{"norm": "rmsnorm", "rope_base": 196000.0, "init_std_qkv": 0.0244, "lr": 0.0219, "lr_head": 0.00732, "grad_clip": 1.0, "final_lr_fraction": 0.03}
Each number is 500 + 50 x the weight over its row's rms, rounded and kept within 0 to 999. Layers, rows and columns count from 0. Numbers have three digits each. The size before them is the row's rms in percent of the matrix's.

# up: layer 2 MLP up, 2048x512, rms 0.311, rows 1424-1450, columns 256-511
# down: layer 2 MLP down (transposed), 2048x512, rms 0.0549, rows 1424-1450, columns 256-511
up1424 103:524505551509526550478490519580534444458517507522467528543557423478444464479502377509500476442509480614519492523543573407541504485534482468510496524495573450490467510520508526614529546599550519468451529585504489407494421518553459391499513462584449556419448476540567587553552453474615477566473443470518493469490537455491526520479501503492526546448564502495572443574466467447574543495436474501488436497498598521513518454410434526456515459440452521506413510411542537495454472434437541519433535436471467492501514507477570424443560561450436539421557476534431473511425532447524486547491501459485617431524539519494465506508457486680524512549482514527522590507532424501507505558580535628478535568492502479420487484571482592408568480492528507519538460434488531460445517540446513
down1424 104:466489524550484436498436581589492531564492497386477526460583558497542581493547554606536533480544476479540490522462411412556478451596473494441399441429539468442494562433468489537456556451533540493502517532458542507531502516495525466470476432424542603468579498549519491455489536648478562477522490543496546479464469441486451488577510538477451541500486498377494488420441527465519505475510452473512438584463516496611519532463469466469541526581514584540529493541471416588526615599486423523484494557472549449573494535442544467433436564500395430542517519507497502496483525573552518537536462439561540501460433471526518507509563496475523536584509523462517356485467554465512457522544481466480460490474459445443593442531451553475486509435433489485538533509483495484571493404542475
up1425 097:465499575438452480467454515500463436459501482428456486556533532498507433524484530430463495425492525461546469394507546488516507565499519523449557482468527487525494547499520465493537608495463528456505560508571418509413505484460579549494528469538485541505456582428445486484551475501598429461524470492422495553549480515471413499460476480494420497521498494424553488595531444554506573456462550387475538586476527442498531529393440465567501424455429473403492483376423492499610492517464416508531526434507531504463489563579491456574562515553532471479498534402483486515501554630404411534508554486511487562437531609501566537490535457421508507571495461442526450501482445494509461531507523439453539466552492542527454560579620423395507470521600556558404386490569451535424448457460459
down1425 093:553478487547555569458515544470534551486582558448496516569428478504481499404453516524537418601573469413507516474493535506607456513467510472534546593595523513544419481466504466548464508578543611484512557498593476565507493444466540584529489522577570512386512495580541469535516475465411455514457467564450467455477471541561457481467500533525510511488512353533556443527468533508487449514513509412407581500496513488500445581451510535466455565532530569521440486577392499409477443406535466511544436547430502529427418494478585486478501568486521533467519562503491472496588515490547513436466537501567489586436441470520550497447483403437445520520544426470447440491525450612526502507482498447508548607468520444552483470516625493534598497475563469528437538477544483397530550398560495
up1426 094:500501591480490374477515476445441487540474504473575509558454545417536536502525591483550456425606455526436481507561505480449439544463451495468506416427493502510513589413558522488437598519581417499592543557472496393466540468462472499484414453487528417431477511599488454498541487452524507464470481616590480525473546488513422481509549512577580540523445527589574504523446539547460514517539449498503396447486460606502546598426611478517468472551597539528501458467583597528614536421601503460468516445558556404523497528508500461622526515483512507418567399439523468584480558426561485401565543534530501462483565483485449547481506443533543587481485444618496515460450417487541534509507501434456464427495569468523512496525501482476458541433501541423469457493525467524539442545481521
down1426 096:489513550515405542540487448443537520508519528489511467503555571443526470566460621516560472590502454543527555450472498499563522569565461597620497437390557492519516419503505463490484509501549483508418485452521505474515461401465485500444533549533500497535442525585525529514526501603505504435596469518559476568521554466561455472465522455513584585451401527560529517501503546579483524462622424537491454492521497526441488582527529537482518486495592430565481465484504485632443534476515410522511468482544537483510429624514518447585557438528535524547505573495477468558479522529421504504513439452521484467433626492500513497513569453560472484493420539499517543439498463584484400543618456437488559485399582575521584459523522441418569550417591372444516543548455472672457462414418481
up1427 096:453497489513407543546457504543482496508448431504502538403586411527491460558566500520454436511533449460510485486427503495436489477632480613471499517537480517539522476534427502532583520543494587499426405476508564488488528493564427436525405375448603476538591485418493465536582497509481524552556408481496482483461505416572535430603563471584543517476488440493619488500565587537452496495465419503538507530505528499508482473474489578562466506569476515597463474438410493592599485501435532432486478443482512693501457452601389533479527459452484490499543472464491547480533517512567530422495555392490512477474482497462480457531495519553388532460482480550641592541462457474470571480528416546547491525509432527449534536533499416471447498534457496490471498551516540420463620505542557
down1427 105:584541432490430576548490446590489591465560481538474546401543458571455379449462545459564575476556502505444487528473515462417505516501446465492491469428514588481501462488494519484526528520519490458408545445525473466515491483588493456559541452458540445511608458522581591540548507426523523545479557548452477499564528552505516549534379426555530448509544507545420469483499603437475547435477515449575510469543468507527531589520531508488557456498391557458469491509437526557506457431478563479497527379519590469452481512460524426401535421463489561569530456482480445520543422528560518516504513485580542564428486476551414482562595544533468499516577484520529430494496475512486444463533423548509562540454419525514473456547494503411400440468518531507564515550478420482528486546538584
up1428 106:501563658429478489528504520558543409573529701514472494451486548412498408540454536490468402553483551517462488514447502514548455531518536463507535528547390456487503479513520471459463497526491518480426451501547440466550448533576566517471539431423456532437539539499541475507562520472397587490571443391466531534445483562444513551431370515493410518490471506512532462482480467485546589445498560436488479582550522611460473498430513560510523590542575507488464418522458456475500468450522455668505489495462490467491587515489432492473532516519563581508487462506437526490562464542473600456530453450442549454523584508461474501447473530453548559423503474470448498505484550561492434531554472440524524476569416580481517520526451433445406524510464480563464496492496473557411442483450467
down1428 108:523442550447601532507525537606515467589508638471517570533477472423502552530524567506475460446574439478400473512468490513505514496550439538509537552496449534492430517420506488462455488450473461529467517430523506389528513465466536518455437467593492449564538568435600402433451538465495469478501543467488598587439468595443518402515508449489543475521441591489508500459512469547427400539454491464551493486555488547535506451517426475650600469472497555499544490470490445414548535503515481498496571390498461568438531535481477561558459479535493526511433517500432572493559487456536444523466555547435549546514446519471514468481465492455551469525497501557424468513519507424595340457587417503550531476533537522441376581544529512565451392523545523515536477418540450499523448447471487
up1429 105:529472456408468442503534512544418503462510508469544443519464506571470521562579582541371484500562540457526494451496543464587519515401501498514484465461487486447414473487500422524522541487489475480531509394555547583442426566451484420502485445632448520523491483551480470528476473377453500530465454519533542469532524505537435525570534532519528490491493480425518459538534612399516307506571551464535519535427519452454502575526552574497474481444494530440538435546430534503466561495424425429508454503457603501509492486551458486556530520482512545522531441500542448547537429574461500450537565517533447484510442552593530508560429517576488543560593525481626514575532489418449501534484517432462468538552509470544528470426567504549462546538481554586535522599528506489437487527497454
down1429 104:490465467437403549524424469537511468490501518410484567442612624568504543458609500522440467547477538475462491579428471502539540456530506493489516523486515524551409452505466565519567512496448507540476502537536560451521497458513499504494493519462542471434538563504414495476476536477501491435463552506441446538449453503528482501474481564493539481525519526464520473461606552357517505507489583538481490416503450548450404552556499451609480529518541492449496490436449544394523488532508492568471505509677563541521494537526438543481600410471584492490543565497548420594520478532419531468560547504488419505502370506479483512550478576447491516506485535442486474495492499531523541541450542523515538516517547477510445457494437469493588522437519451474520530513496506465400478474537518
up1430 107:470566572567453510609531471468418401535556444512510505411588539499491558553509510487505422510474553506516487537510458562534447484500502517539457496482432515476442574453521498558509407482503550506465532440495554504554614477525552540584562472580511568476441498538453481549506407565488545467447463471557505489549545503513478531562501502576440514446592507419501513363457480513461492425596521559525578473478484488505514498443519544467507457430438568446489452427532470405569599483571490398579546495395561509516454501525494454577469546561445562470420590564453435496465494476481555613501508504452486453504499503497544476536494430507616514572541606467525524571487412515479612505418545395598457417503436637494517434453470457532541533548542594539501513521506479645439453588476547
down1430 103:498437515445504560541480461590540584417502537502495530467490384537421483536512546524497434406503498453549458534428408473533629493493516496388514512557467632489496422414426523458581434495591443525588556487513431524413476443504487501584533480563422568543568439501416482553608493526585500454563479505570478492581434428539497513517482586525434531477504480531493538526426507576545477594433515524529596407508496378496476444523484421531569429524519409417607479532531496463502484478519391540518459519508468508450480471518488538560534478531482485464470505422519523489437437419472526466506465466463515508508603481497491384546431449545545517469514513469500512497449578489505448456488486496465533508455446531404492420556330471413545466482522507544567558553470480536565543530570496
up1431 100:497478547517515496507522524460421464409519388494534490459491517497499417482482485373450507507559539531436484414549588508559512500559433460533498439486486524478449503510451554466514451509463422541526613493522413557435524456401446507471557595553493521540540545514518551455462591468432477509498376456505464567524422535460471526522470574473489495544437451471532529463491538589516448519468497535514590536406505471474410446463521479449520414513462531478500544558512573494514429482486570443560498528587440597470514518475518369477637530514497570508437494478488525505518467479487420487486449373518504495507537498589485400552498533447519486449546460465461475348502598523471532583483567475554449373516468469496443551486570528529502515471601608416444541500582512541617447448511491
down1431 094:631513507530630508454462582475503447549583488562385459459571540644475418516556486485474468475456465500455536498437591508580503568563468475452457581507487454459482552554516517477519487452466582455440560538523615514483521481516496495461492522492552430447547488419629521432456477540496481459502451553528420534417520425424442563538536496468482502424461397528573476454451528513509461472504464475507516543537458481534503379440493535445461501536611468518576503514486406434525504504496519500508447492572456529408443432516553480408553492394544483532488533425507534519450586469544466586508511506550446478460484429443548438486452477529426428515537430500491426505456598556538514575533504522588548519529508463603517574484505491546545550537503418538508642510516526640490481506517503
up1432 086:567458524561511472464471472515479584589415552470520559348428567480480468502532554561451501534397452459477508566524482502479454460431473527544465480423468446486464536474533433418465548472575429449535540468503492487449489475536510434560558432467479539565587537461491457510434435511525491531516414517470520503474581520555540483490499480453553464419580570547511555566490483504550483421492538478433469468521465523577533542525506601470553441472474489517491532446462406535478422561530527454442399442522528529569562574489525499457493436456445469436604435417542570546489455577490534460543426521513409560518496435524619466408527502447506509564441531510548547458582564454406560461549403432469408572483530350518447485485542494489425554468494454438528412525498492469571570479475528
down1432 081:493470521450455494551568508517382527514528433449481432367507430488514462483543513441486603472476548543633632534457431493439383482466507549511460505499508503537529565458445569448453531524457499491510598453401455440542447556564479534467509584574585533495466540430537504540510555546500471539490538431553574494504554533349541509460573472451499528470574472592548512591515567592509414440586541458398477424459524524503590519413495522541487494552510469365374555547451421531401544526461440506506471472547502497529566561435582522417510458463552379490505485510505502545491529559509433484487493563473465464499467444512439528507444512530529551461539594473513551540455496493547513522547558491523435533453466460529517529499526597491511477500532516500577467561490457506542550485434488
up1433 095:499515478518542500481502537506608501568514492476455543518571560402489411454417467485452459493434476411594554489514453415556448518401581539495554440512522556560538470418525489523657501465508548469462489491510462516460532465477333479539467477456486353569508440551486519564409538583514518421492461533454529477499441564510553510498530536655475510463433535509523505524400520430455483459549524457493442435521539515500519523366507458559453603503517535595538516519533482459443482511456529562480473456480497470441552536570441530491623430514477548551485436480552481535502533470480501505518505510499422579542450464507553420495482480499524562562457494504517515416544463470460508474509483437530518442535404452505506563592599516506421574483487541533526477505573522538421564488435499
down1433 098:422572380511452494554555448452502507476510573461444593456523529474473469509485539517473430477560516565480530485536468529527490468510465509516452457525479426595474543553524588563361527515539481393556588480484509568498489492537476498528514450485430533544495497494488540539484442483538540402525555517464484461504525487506601475497483499412504506428502614361431474517462517520524487505545496560509492468632498498433484590461498410487570607429419559508413542433472557433430531502530507508561482536442570421525457477520517484474560522574530514540385527438504563573478450476461489453492471533530437504495503469444460493499480459545631599449514414476476523564497473409510505611433503553537517503504384437503491480527559432409557552524372501435420543540605487468503518501465530
up1434 097:448513510416531550418509437464459454477494471507532483526486540536500560511589574488508428598458618527541470546561414393480441462450474547489460490424532484447629458477471538555446499433452450484584546476615550536503529551445492447507550537491477575403443507518540562425520534508497516566504582484437478606587530352535445511451449521540468478513422538437534526500449524473482558619427424499489496585461499568414494491401543540547470495569539463525503458517525500476529515422461587540511549531478612477482460492526541493522484491462458528585508634518510501492533539555502523494551494532578424477490403491564422523483488448383583509542556440507488483531550530440550511512395531450468522447519395572575488498473587532485474523441506461470429468447513552457514549555460509
down1434 097:487484514453516469578483474505549519492427427528542431476459505506491520524512475517573570466542589503600448508528479547469600564464463504591543450554514630440511574483505573573513513527560439431494555438558417455515503552534469470451571533490573484506465414506466496473496527436535525557530564479467474620542511482466503491492440492444497489561514469557504481459440491570500487621510485617538540502566553494531561423512540465513514500490504580529500505423599544474457517429419551505503579555509603486507463409552574504465436482616469406467544463444470375593476519469599496425472557528527448603517519548453475447510538511455589478424477528554494537520494448474537522577501474612490453535486522505406408475500617449472469522523485499503511536422494492481513411473550568
up1435 107:513546509555499529422528359355497575524454518500495441621517519465479518513447488472494452500580511502422572508529452528487580498460504482558540520411540466555552518531484495486517428493520466530480443494536578525510420517500430512545508386461447460500508454500541475470438499505518560419410466452548548591469491396467445468459526553425511507587556525483438548482506446561396621477452673579469420588578511480394534520523497528480464503552475457494504513447455490523444533567493473497447534522484501484577479449512512513478488514539575544496509461459475510515500537632547535525433479553523492567453417487504506424436516531445463527507535416446511474459436557486537490495428531417537406449505537496475469488549452461491468456447549535435544478468477450403553497506460382
down1435 101:457583505501485480398447405416601540457435574520668481537461441477520449456509531405476453479519494498452498414435524553527554540461498499492402565468505434507519622523540512451492576514454550575419504415483525435482426479486477545438487441590449435491566432444544541604544564485444546475435549482483414545458515484515476481516519539585523510538518373645497573475498488488514440429486532469543414475526543430540464461493494571514428444489506552578520472460507490550486492461500549476449525565524477445486425458482468508485548541525447492484417460442510459553516513522518481382466531520368483504519580462540496526526456517491512486501430544490476480479349426521583386503481401427476499475455412412513507524516490560562523546481522478550561467506421483474542432504480513
up1436 118:491540584455559457473480588513456395446501466378551429510513511514434404588502506495478564545516417521452492552506575485490498533467554553523482505451512489541516400562506550546495513429475518431504500495488492454362567547440519552569472549468417492444537532427409447490532515460597458460505480509496445549485441455516510497410525615375556459500516458435379559542443503501498556558391528516509473498506488533520524411519492547527531531431548509412481554556510494561431510500489594556529547503485393544545480431457440578570530372568460435490532490472538503462496422448454431505535510496494506570461469477531569544480440408557516458492511568443534479480506473451523585480575542489516439456506512550535508475531489422444506549484491501497505586485501510560495413536534506
down1436 114:459497515498505562536434589471618467477502545447470455521535495365406580533504529489439585556472551582498544453466593491516574458536392502430448449494462536555479527520494454497519591486478556376589374554489542514397497558503682457523501470583438430552470508462504452443487471517447593439476428516511418479519555531426487398565533526399505536511548440454449494417520452493473525538508462412431441470527419421573395470539432526465535526479339538500516513502534522524422493462516565427610476473549564532447534476553453536482520479485487512485486453519468457480601549425538502477459548507581581557458455476524484521573538544585398532456526433520498509585587496430506553496519465451467518499404445507502534494467527517508474465472549472584383491495507568467428456467511569
up1437 108:577583511551516482460569539510489472484482480534546461522443493530436516445564527486474470580424454577431558511434556582515554396509635560502431454493420474470517560486503554482498529524508486485536512530463445462470382532491466491546481482566539480507401427505485453466477507481470544482525484550501507456493529457543465474493448509472446435508439390536568374569553507591631497479441464501536535459476574507510494486507520595472574394469503467514493470443441512434427553456468566547565399481486508459576450479482464532482518475483371595544539512541526504507422491477441509481506533526585445536533477494466577453599447547492484522568504507578516526469474547534541403474538554534388449631370508571463475423565436525537471459533488471498503475512517406418546517490483553
down1437 108:515515490393495543577532540479546457515506448524475468555491432513428444482436452413495541564474431522577485453473389562497401482501588495478492498527434516505512477513501494487471495552435429479490501541481550520482460516478489534569421498391483569484483511517502549439540375409408510497554499531477574498446390510497523508501580501440424520542445399544513419446451465590577496474497475467585534502442554503592483596499492500558559470519528544407537394660462539511464515532442533502540671504512451505534517511520520501465430467515492508532427538534588589548537513497485560510563591472475510458431575580537503497599423443564484470506480495528500472535519557622550498457463436484564446525448541525575418572556411515559539422471482526457496479566474424424492472491576519
up1438 093:532604470431577611498485422437527514476452484499539466409387513530428535532457423450494490507491454380481555437536508476529503543499569542460486453512462578489593498532534552452587484558469529435532496544539497467467513537559513559478630518500558555475567491424503469418477446507446544448465472556402463542456446466509518517470541455472477570477412496590440549513558506450553510432537516545480509551505465576516532529550569525489544505560561569553484531482537510448527495487499508570461434561455568445517497579504434494599468526477501466562536582422545479498502481538467494541519498488534525550464396511592580460424478585506511504650451504473462461505611454464510504509428469539500454456454465479545494491596545457564570425505496491557503432563562492590482463464522469
down1438 099:480568481467620481472555552476498447544484564499525510433462498447480620530436553407449496500523425482533439509564601453521482515498480502476537517487558465538501417523574562505492449480365508378489525415536466579491497524481536481549502569513556538537511598465544485489515534494434621463510552605548449535529356539482633520548451513389545476474452512524470454515473431524522479441445530441459532394547451427462543533446543509560519453386488598447611495493446542514410432497418504524534500501478494483499553627581505416409571413516551489494599496481491445433543522522443406504435502473511487525530503531524567433503477547503478477549500476548478483538453554571473559478446492450425502492515446531507515455554491569533579446463557506538565550496617419538471557551495494
up1439 103:453603548534500496461543547447451528472399530540365531531459551476532500552519507462470413505435595469514607558576504469429495460465432409528538511453430449556568526519516407510403578411559479497543531524388454542456473569559462459475576518453594489601443577479451393481564488460552457426526551521515536528566485395528429583467587568474496509501456547486549537434535530593468456532594514490524461499455472491597544641537538492546462427419482535521547520539454456432536506495528503478548443424476583442539517501435480510549536459470507513518572489572525438575485462524485492513449505456541464535589590483563559510575534494458460412526519493457457545423522473493519500481499513462507521571504505452547549469495622516459564405473464595426457444440594459482492464518514578
down1439 099:507592558455509579486470462428477566610458459483480445471533513514521454501576513498566483510449453520463429527444508491452459612481491547398540511517418495563506475480488476386503372528486528511586502472464580427454583453482556468554464569443539476509445577552517361537472544545570588579496464513548578542468507487506558570451514458477561511522581578511553607519442509520488488499481588411487553556499464451522485645475462515514590519502510516502515487522446489480508499635502496508492498512464463576559476586425506509516446452459504537493560453428478515495437464428501403454463416480499564556508516531485475374517555595523477477477509600426386568487502439470503499477504566424542535414556447453529477455466508505541573561406588571464503454516549559413597583420508497
up1440 093:593570505419514517374521521506457518502482614528461511530482477468468479470460434528532442485552553489550545497497442460627490551556498456541568514491549500459495538514522414494502539543531512485507477434650490433476498463553461550409489427548427424552437595485477478417623489637567500577547481454480503527435484505509467388451491459499499430497455442503564478504433463416462565394540474431511501490468533505558485511561477556416500470489514560473605552488577460440443481546576487574438492400465409545558428444485559520515471464452507500380548526499498545494546505471516509443496431501523446463533459427498487362520456496532460489533465510538495465399469582467512475431528479451450524525591451476434512519567502530485529486565502562522503397481513526498463535515519506
down1440 098:499464518508477539473520529563464542500469479497540466424497433547542532533562545529547560471521445482470550560560453509461553446602400505498488482491453567517540524465462522477489500507531503526490505385459512494569593539400551480484524558489528501476454594573438513461559447473486527543492544550453497530413505534534451517550598499452408446522546517516533466496500486507515545585500468491561459628455371506488417450505564518516624509508471563506437413495481502474462454529521436608591448541535414520570524505509408500596474535588472549483514436397620503522506543548535494646455468520595452533532477492509538529450510426475511543552493423554430540427553489487453472406509624402470596474453400472521596455458474537505560516508482522375535410479528455478486400555542478
up1441 101:503536563541542501430476456467546499559532379517535426570551358519427533514469552554514446463396466480532519563553538440438535469450555527500476424442463499509385547513517509474461509499519568553581542420479578504471419536568472504504547463522488570552452488519468428624492559441614458433497460567498465505515488523466490565444412469470516506532550549485437488525507514534534513466523528511619560472564481529441513484546536487614441557534564517548475514526476552554585450514517462505522461527461572497474477472408527586443511557561551509533517456570491486453454462546549553490478467447526519442633494461445474582469593456419443514506488532629479513481519493512461539534564493524499548461548589550436529470412451413451510484521479512453444496445563395441414525541523528
down1441 098:537432455553434494468479492410443534501621502557480468487457458538440536432443546466515493522507551421518440554486530472509478460434488457512466414441565544477477546560520431516420484470518412511486555457453465443491469485486427599602571552576435573446508541377536483512506450573530555464560515430428365432526456544521559440495468447437540512480490604482428554517517502530507488493505510646458518492450380513468519500584528456447504484520573466487522518542478514584616500545454478502407492542484581489455589509521469441432501494441528515432488413551538498476527507520526439495473503485445535390501459508620443473472507526459495542532471514545456454508468503539411509518428542528428626501499523569574554531432542458506672477602420462482432500482494526462546512482471529
up1442 112:450569477467524490499493480444571455557531475532530467455502460499483436466508523479540514473417582464560500565456541446412533460566566437491482544483553480489456594496501512477560566528571492456545567567519422512560491562489582471490453481447498499462483505591562479536511476471441529414532543413587565510441496441482462481540569494477518462429519598415538533513517497494430471494535534493477553484535608502562357466519458539477540506504487604551540570410490500517558556513499516549489397553563495557506503567528483483513516545423508567538462438524431570482407512492475511540523403464422450581526478502481454535444474415463590463497498588542434427509517571562485481508493426539465509556523451503422524506509471507551481494454478450501503513490541481495500441504550491
down1442 112:477487621461590398512609509412544509544503456441526374439553514554492481393475575556549434493513477551508418499507621465547547497613499479592480498519347558514508417474506457489467435566515512465511452396529494550538492480434487606483505505515447493473459480464525554542542585446417517542506501456510551557477463540581422420515552564592539503520502582451483476536443504589444459565540513472499477487483505401450477432488522456496473498475497563373530538411542468429448519502473485532640517515611457548565505490478657568549420509523529485508439461503383447516472414555460427542456490500491444513414387436410611494463493511538545416530452458503617510573499574500524550420478503454493537521567423490534479536525404523502516586432497559537556497536523556558542545550500535
up1443 095:543515505522584481448562447553508515451544476453520479452472449533417567472539455494558562404429494458501398543535494524512518615441553562430480418350510505472494543498540538516518564502435471567491568564563421490440523494529554561464538522459512535549514614581416530476544514536459566487517423449486556419488615516582507423472499561521530470547569444532544455491580368547500510574521578451471508607585526491582483534388442420478591472436515534496561481519445440467554522472484571513551447480462539500551444474495419457527552520496435498538512523501594617537606446495550514489469527478465500467518443470535406490503502503597472551450555569506544599521476504554499445517474442519527524450578460537479455491502470489561461472563450371453546543534627473383596474512480390
down1443 095:516400473488467493481523474484430430535618504528616532525464560587412484503597459427508497505444497462505492609512531451556480453593486518530474487485464489553532503499538533608464449439521466549546470439459573495502522516536513497474472475403467517599482507553478510527454518494570532507613542441578483531472467512494393468431455516509439460502533409457508490586521461474469577454574405387442524519584508482546572532468536439554534532436479463545493591516566523553605467447478526506527485501584465531569540473502495584539431514448540508440482542460570494488501517411551528543508517494502470600586475529557481557501527465421568530471500537584527554542500526525476414455449433458562553552432493429516445424515464498550485500467455463473533469477473461431484557423419421
up1444 091:431506564549470450439527475577568475422502553513432462521547456508510438505538528409661504506427540512581423428476445463496499507392546462530559545411482509484540535571470491373487506528495524454492490507499586399514435525520535387518478514507430460579449474558479443537430434409527531457484493545549521533374488634494439427543526526413533506525540528608483457514488542573397477545447460501595566499527458487462357519479460599494505479485479433383486535442431500521427492596516592560517464473439480523526600445515496538495519573443426424580457570453460485561515422473460609493445393431483380474520454384529489405534493512498514564528473496441514403550480528439468442494573460377465522500541551423577534533506461562527513506557506478498502505531501520488523514502532427
down1444 085:443513388499577529460502553480523475484518458532610580438502519531438415500526501477525510491480490504444564451548376522479520525492413383483601468539472540493412503549525484462539434513541514447446539452513554573509471410585488444458500408487430558482494401655551493524457540511483540532521455509426476549553475434397476461443599584549473483450524518499501479594540511519513380528491482516441465389481458531508444443471578459496444605491531464479520433674475489539478503421513482534547496558524498592420491479557449385487478529437509583476492495548515487556456513454594453555450455488445367511525515499468541494553634466461476542476508576490425561523507402477510530406554511485484493521502423475495546443467486555498551467539536563433601457483392486497491536538586547
up1445 072:642462490493477521505481470600440501481462567589495605474613443541503485452544487545526624453475540462510553469444492473443591441544464458509456492556515512518447495582496501524475578571528457540542472482477488522509447530527578544457368458543487477574514481371494469424509445557568447417466486530513478515524519565492469410456512477510494555502529527577535456486476610526484446460515539609511558535490457451542451393543481575450454549461475524520488467481559531513549363509623530537515603579569526553466571500459539617497498577495513515481395488516403559509522543531542534535495517512497505405408451624490595504612521457555451434502470470511512548412513480502487481559493408495415507485553549518499474456527506530489574477429438536440487517461506458528586512423472495
down1445 076:454507487429530521459611425489494532594576450558521530523500506511516440566597526494505541495407399523493455560506536470452549491515454514477481471492448450585475502510565545386511539498561558403499517483459502434489557403476433441527478385435609429509415483498546547484493507541563532460503438550504465532511445499438471567468411454482533554496547442437453442481478535584475495518511458555579477427468494484533476545467539380534489561462531566527591611538486568513465618485533558553484497367467486472501476568492422542521484459492523474493543454552555518495465503467453447466463444487400557490539494568443555530565473483492579545450506424505489444600546529575482444468414469468493489515561470542510543436492545465470550491394455594500522525609501480505531489517554480
up1446 093:418457513472450444452460476533508437510452463549550523441550533432545492506457524443520471481454450488525439502429519592533498410539467490529552484420543464484465509495501418475551427582555611399406444549455468503473494599521561546511482546494480560510500390499454491390497599581533451503480491470572588485433545481536444505484448486537555490548514517530571538461475506467578490479442518499537473597520563512519533492461489514430482497507579479570492493530523455492443651615527487502420418476472535471494486434464510471550528466623571510462431528453539451516528645507478491528455533538515520431577450448557484408588513487486587537542506481496420530478525483555470406474448501504515517516472505524554528481451503517514553537491566450547506429447569419510511436454514564
down1446 102:487425570452458510490410474445531538497500552610572523485492498449475572514565436470515532476567503613487479484456451460478424517440543477519498470547430489447471550452507473447514425487399462439447535527547606496538485434496475671504556518531482578465542565533532534490494539472445502494564472532572436413457478520475500473462489504358484472512619515588480513447500475459516453439525473473500535589592439551583556464494468481561578467582598447585455463512557571547477486456500487452419498505497511478478468505459529569469415512497546539483523564586493523521545483481417518479470569446530498434410481448492538503520509512494484492500441470505453465562480538426463419470575516514490495520612488541609407416468425555421503469507575465495460443434485538515546474499465535
up1447 111:473512522510475433452513450452509546495445477459446476474458422500561562510594556528482476521528513499539506495529536548404459535479452473473515533502496445496511539568432473579469458510463409486538520538474354504529567407514506624466541431589571439501496490519618513493563482499579469427481524484500504559466438444554569474528449549575490457497562517585598463578524466519484531512424467452373423512543492440481530479537572537483460535473564547422537574545533433495489544545560483510432552540519414474513605411516470535452497443449456442507524526427532505533434543540407503536551451465544454464549408483468308493515526521520482593401490477532562522503469500510449532527508496447544521489507495555505521574492451573563431408531542504581420389585483516463465613442532446
down1447 105:569489568564467413421466568542493448486582509485524516515463445613457468538528565467486438475564487500493492479575507475572544475452597445421614647455447507547619496491579585429562508543515488449540448539496575522458453499563511530487410433521561411527501574529553553508497477501432408474553578544494488540474477431617527488587522503480418496472558499457518524471438513534524533497458587502488433541512486452508489467465486513539457488560410498495514522561550543454579461443495508445494548481550496591480448470399483444536466563484543457539571531509460536468491589451472481571525514420569507560424549490521450514418610542447500446547437539457531408571519449460437461477555477581491496469533491615505487462484517546576492524561443535524515449546481453504455474490522409
up1448 103:514482402498520483524391479482444511427493493532551484523469434547592507502520559562531455499503498549426531466539540469417439452452512547481440538496546443507601516586538408556415572522456490490458421524518457533604575541584586524520501427623536446509602477541554546504543502431528483505440444446505494455443479449500476470527513562456471495482512448433474423438567620452442479487509518423447422481570548566592397498431460534583445555408463473479573563548538426508502405442561442484388578549493438414488499402524530502439532517440533451464514521484421429516500484661475549547508503543409507475585435575492541440474452611480526463464428522527495573507546631445464475474468483503520503514499493483452436512544522527607459436474603524428542426463525529468497550589453548
down1448 112:439581499490483604476498551424519520478515450521497444456614485531545464500545484471510528544487469492539472534506513581543514441492386587516489537492394559494495462496607575475460451586394489564438531569524494456561465441582497520447488510523564442490521529523517565641444496472496593533535515518449566464485529517510495462545518544522496532498459571499413495528553508561410434524495445502470493505442492560440488570461534482460454445497455510430595507529525537447524544513464517507561467373595470534561577489463489497487450599423581406496545396500542540486546547515487502457502472448534521400466522433448562465473543562499415454523487540552516416502582538422521470496543482561460536670446499544457422560521506519451481483453529533454538565464496500530520516416485501
up1449 105:553510525505591451496479522585473539470448457431473489545466467534565516555487520454514503452451423446522454505396412396509442532528414500438525489581499490560425561470494465506350528489443457600391500471552521468384528511474456527520476455559515560582481374477502537546431373514497522448492501489508447493570512449597426552529498503580504543440446503504559504520489608440488612487516493578495487446468531565487566479506484493481482560609586492479439503467520469522461512488524426412468358537572520485466530502469596501541570552508490414617472469512462535485440520427474504412499557581525414536463469548594427568512430430520504586521510522437469482520477532531497401474506512401459471549491388504479511495557520565515497501534448491503546523556492581487460497546500470
down1449 106:481484552378479511496463532496480488562527524592519512454486506520519456524560549486518468533457475585465425457491431495372527521543505543505524528504502486480465501538611567536365498519556532524463524471509583521444574510510483446579561532516428502495528432547462576454564394433556487506435473517554531512452534492530485470575639512444580469460552450532587534454558540589532505411511465519633535453429492545514450453504534432462461526496495414456438533475504520441446415511422487546542552487541450519439454455482517435603520554591485476558505536601470426480544553554383544532494565514510534524480435398489499495533433458453463408427570496543479614499530552534525524517492459435526515479420469502464487455478620553564581532496378560521558558609523436494495390428487486
up1450 096:465578436506516486550519556505562501581570471389372504459523553529473577451524435358570466505506469557416481463524565540443451517492467444466401525473509450546449442629491507470541495495516503516545506569505548487580496451427505551524526489476587543405460383503495639370525487509516556556568514456525518463525572448509529450456570498437513487534522550535555468500530509487483577537504462419563467522430505469583515530560495466478547497528427514443513530452455531518605513499591507474520519390533414514491527495457437499514591439544467532465573497512487399489517574549511507511524519555535531533529579505513477441519470519446447474563497458505446467427504469503426478460530460459501466508412441526463676501517605566519521487446541522452479545589523503527420531537528516
down1450 096:463442479458471523405508465498508440477545478436399532463550496487476593531521522544488494478516465541486419502451478405426561457471476633540478482546466581455530494564519432524392442436526524552531508411476579472535475541546477513590532602551475546504581546381452492478527593485459357501544469526546426555562605438537499502612512483506557501465473578514513496572442509507483467493528576404589465448492441567492509519454524513513525531515483470478473480524480405539505495550592557487424543474556512506516380521565379547512568480494544417595553390530475440530573465538601556533536487551466501471533606461505511482372485531492517478490406508619471525443373557468512550418512474504486482479528458461589561522472441586534502461480559502447503459486512561508488531503493534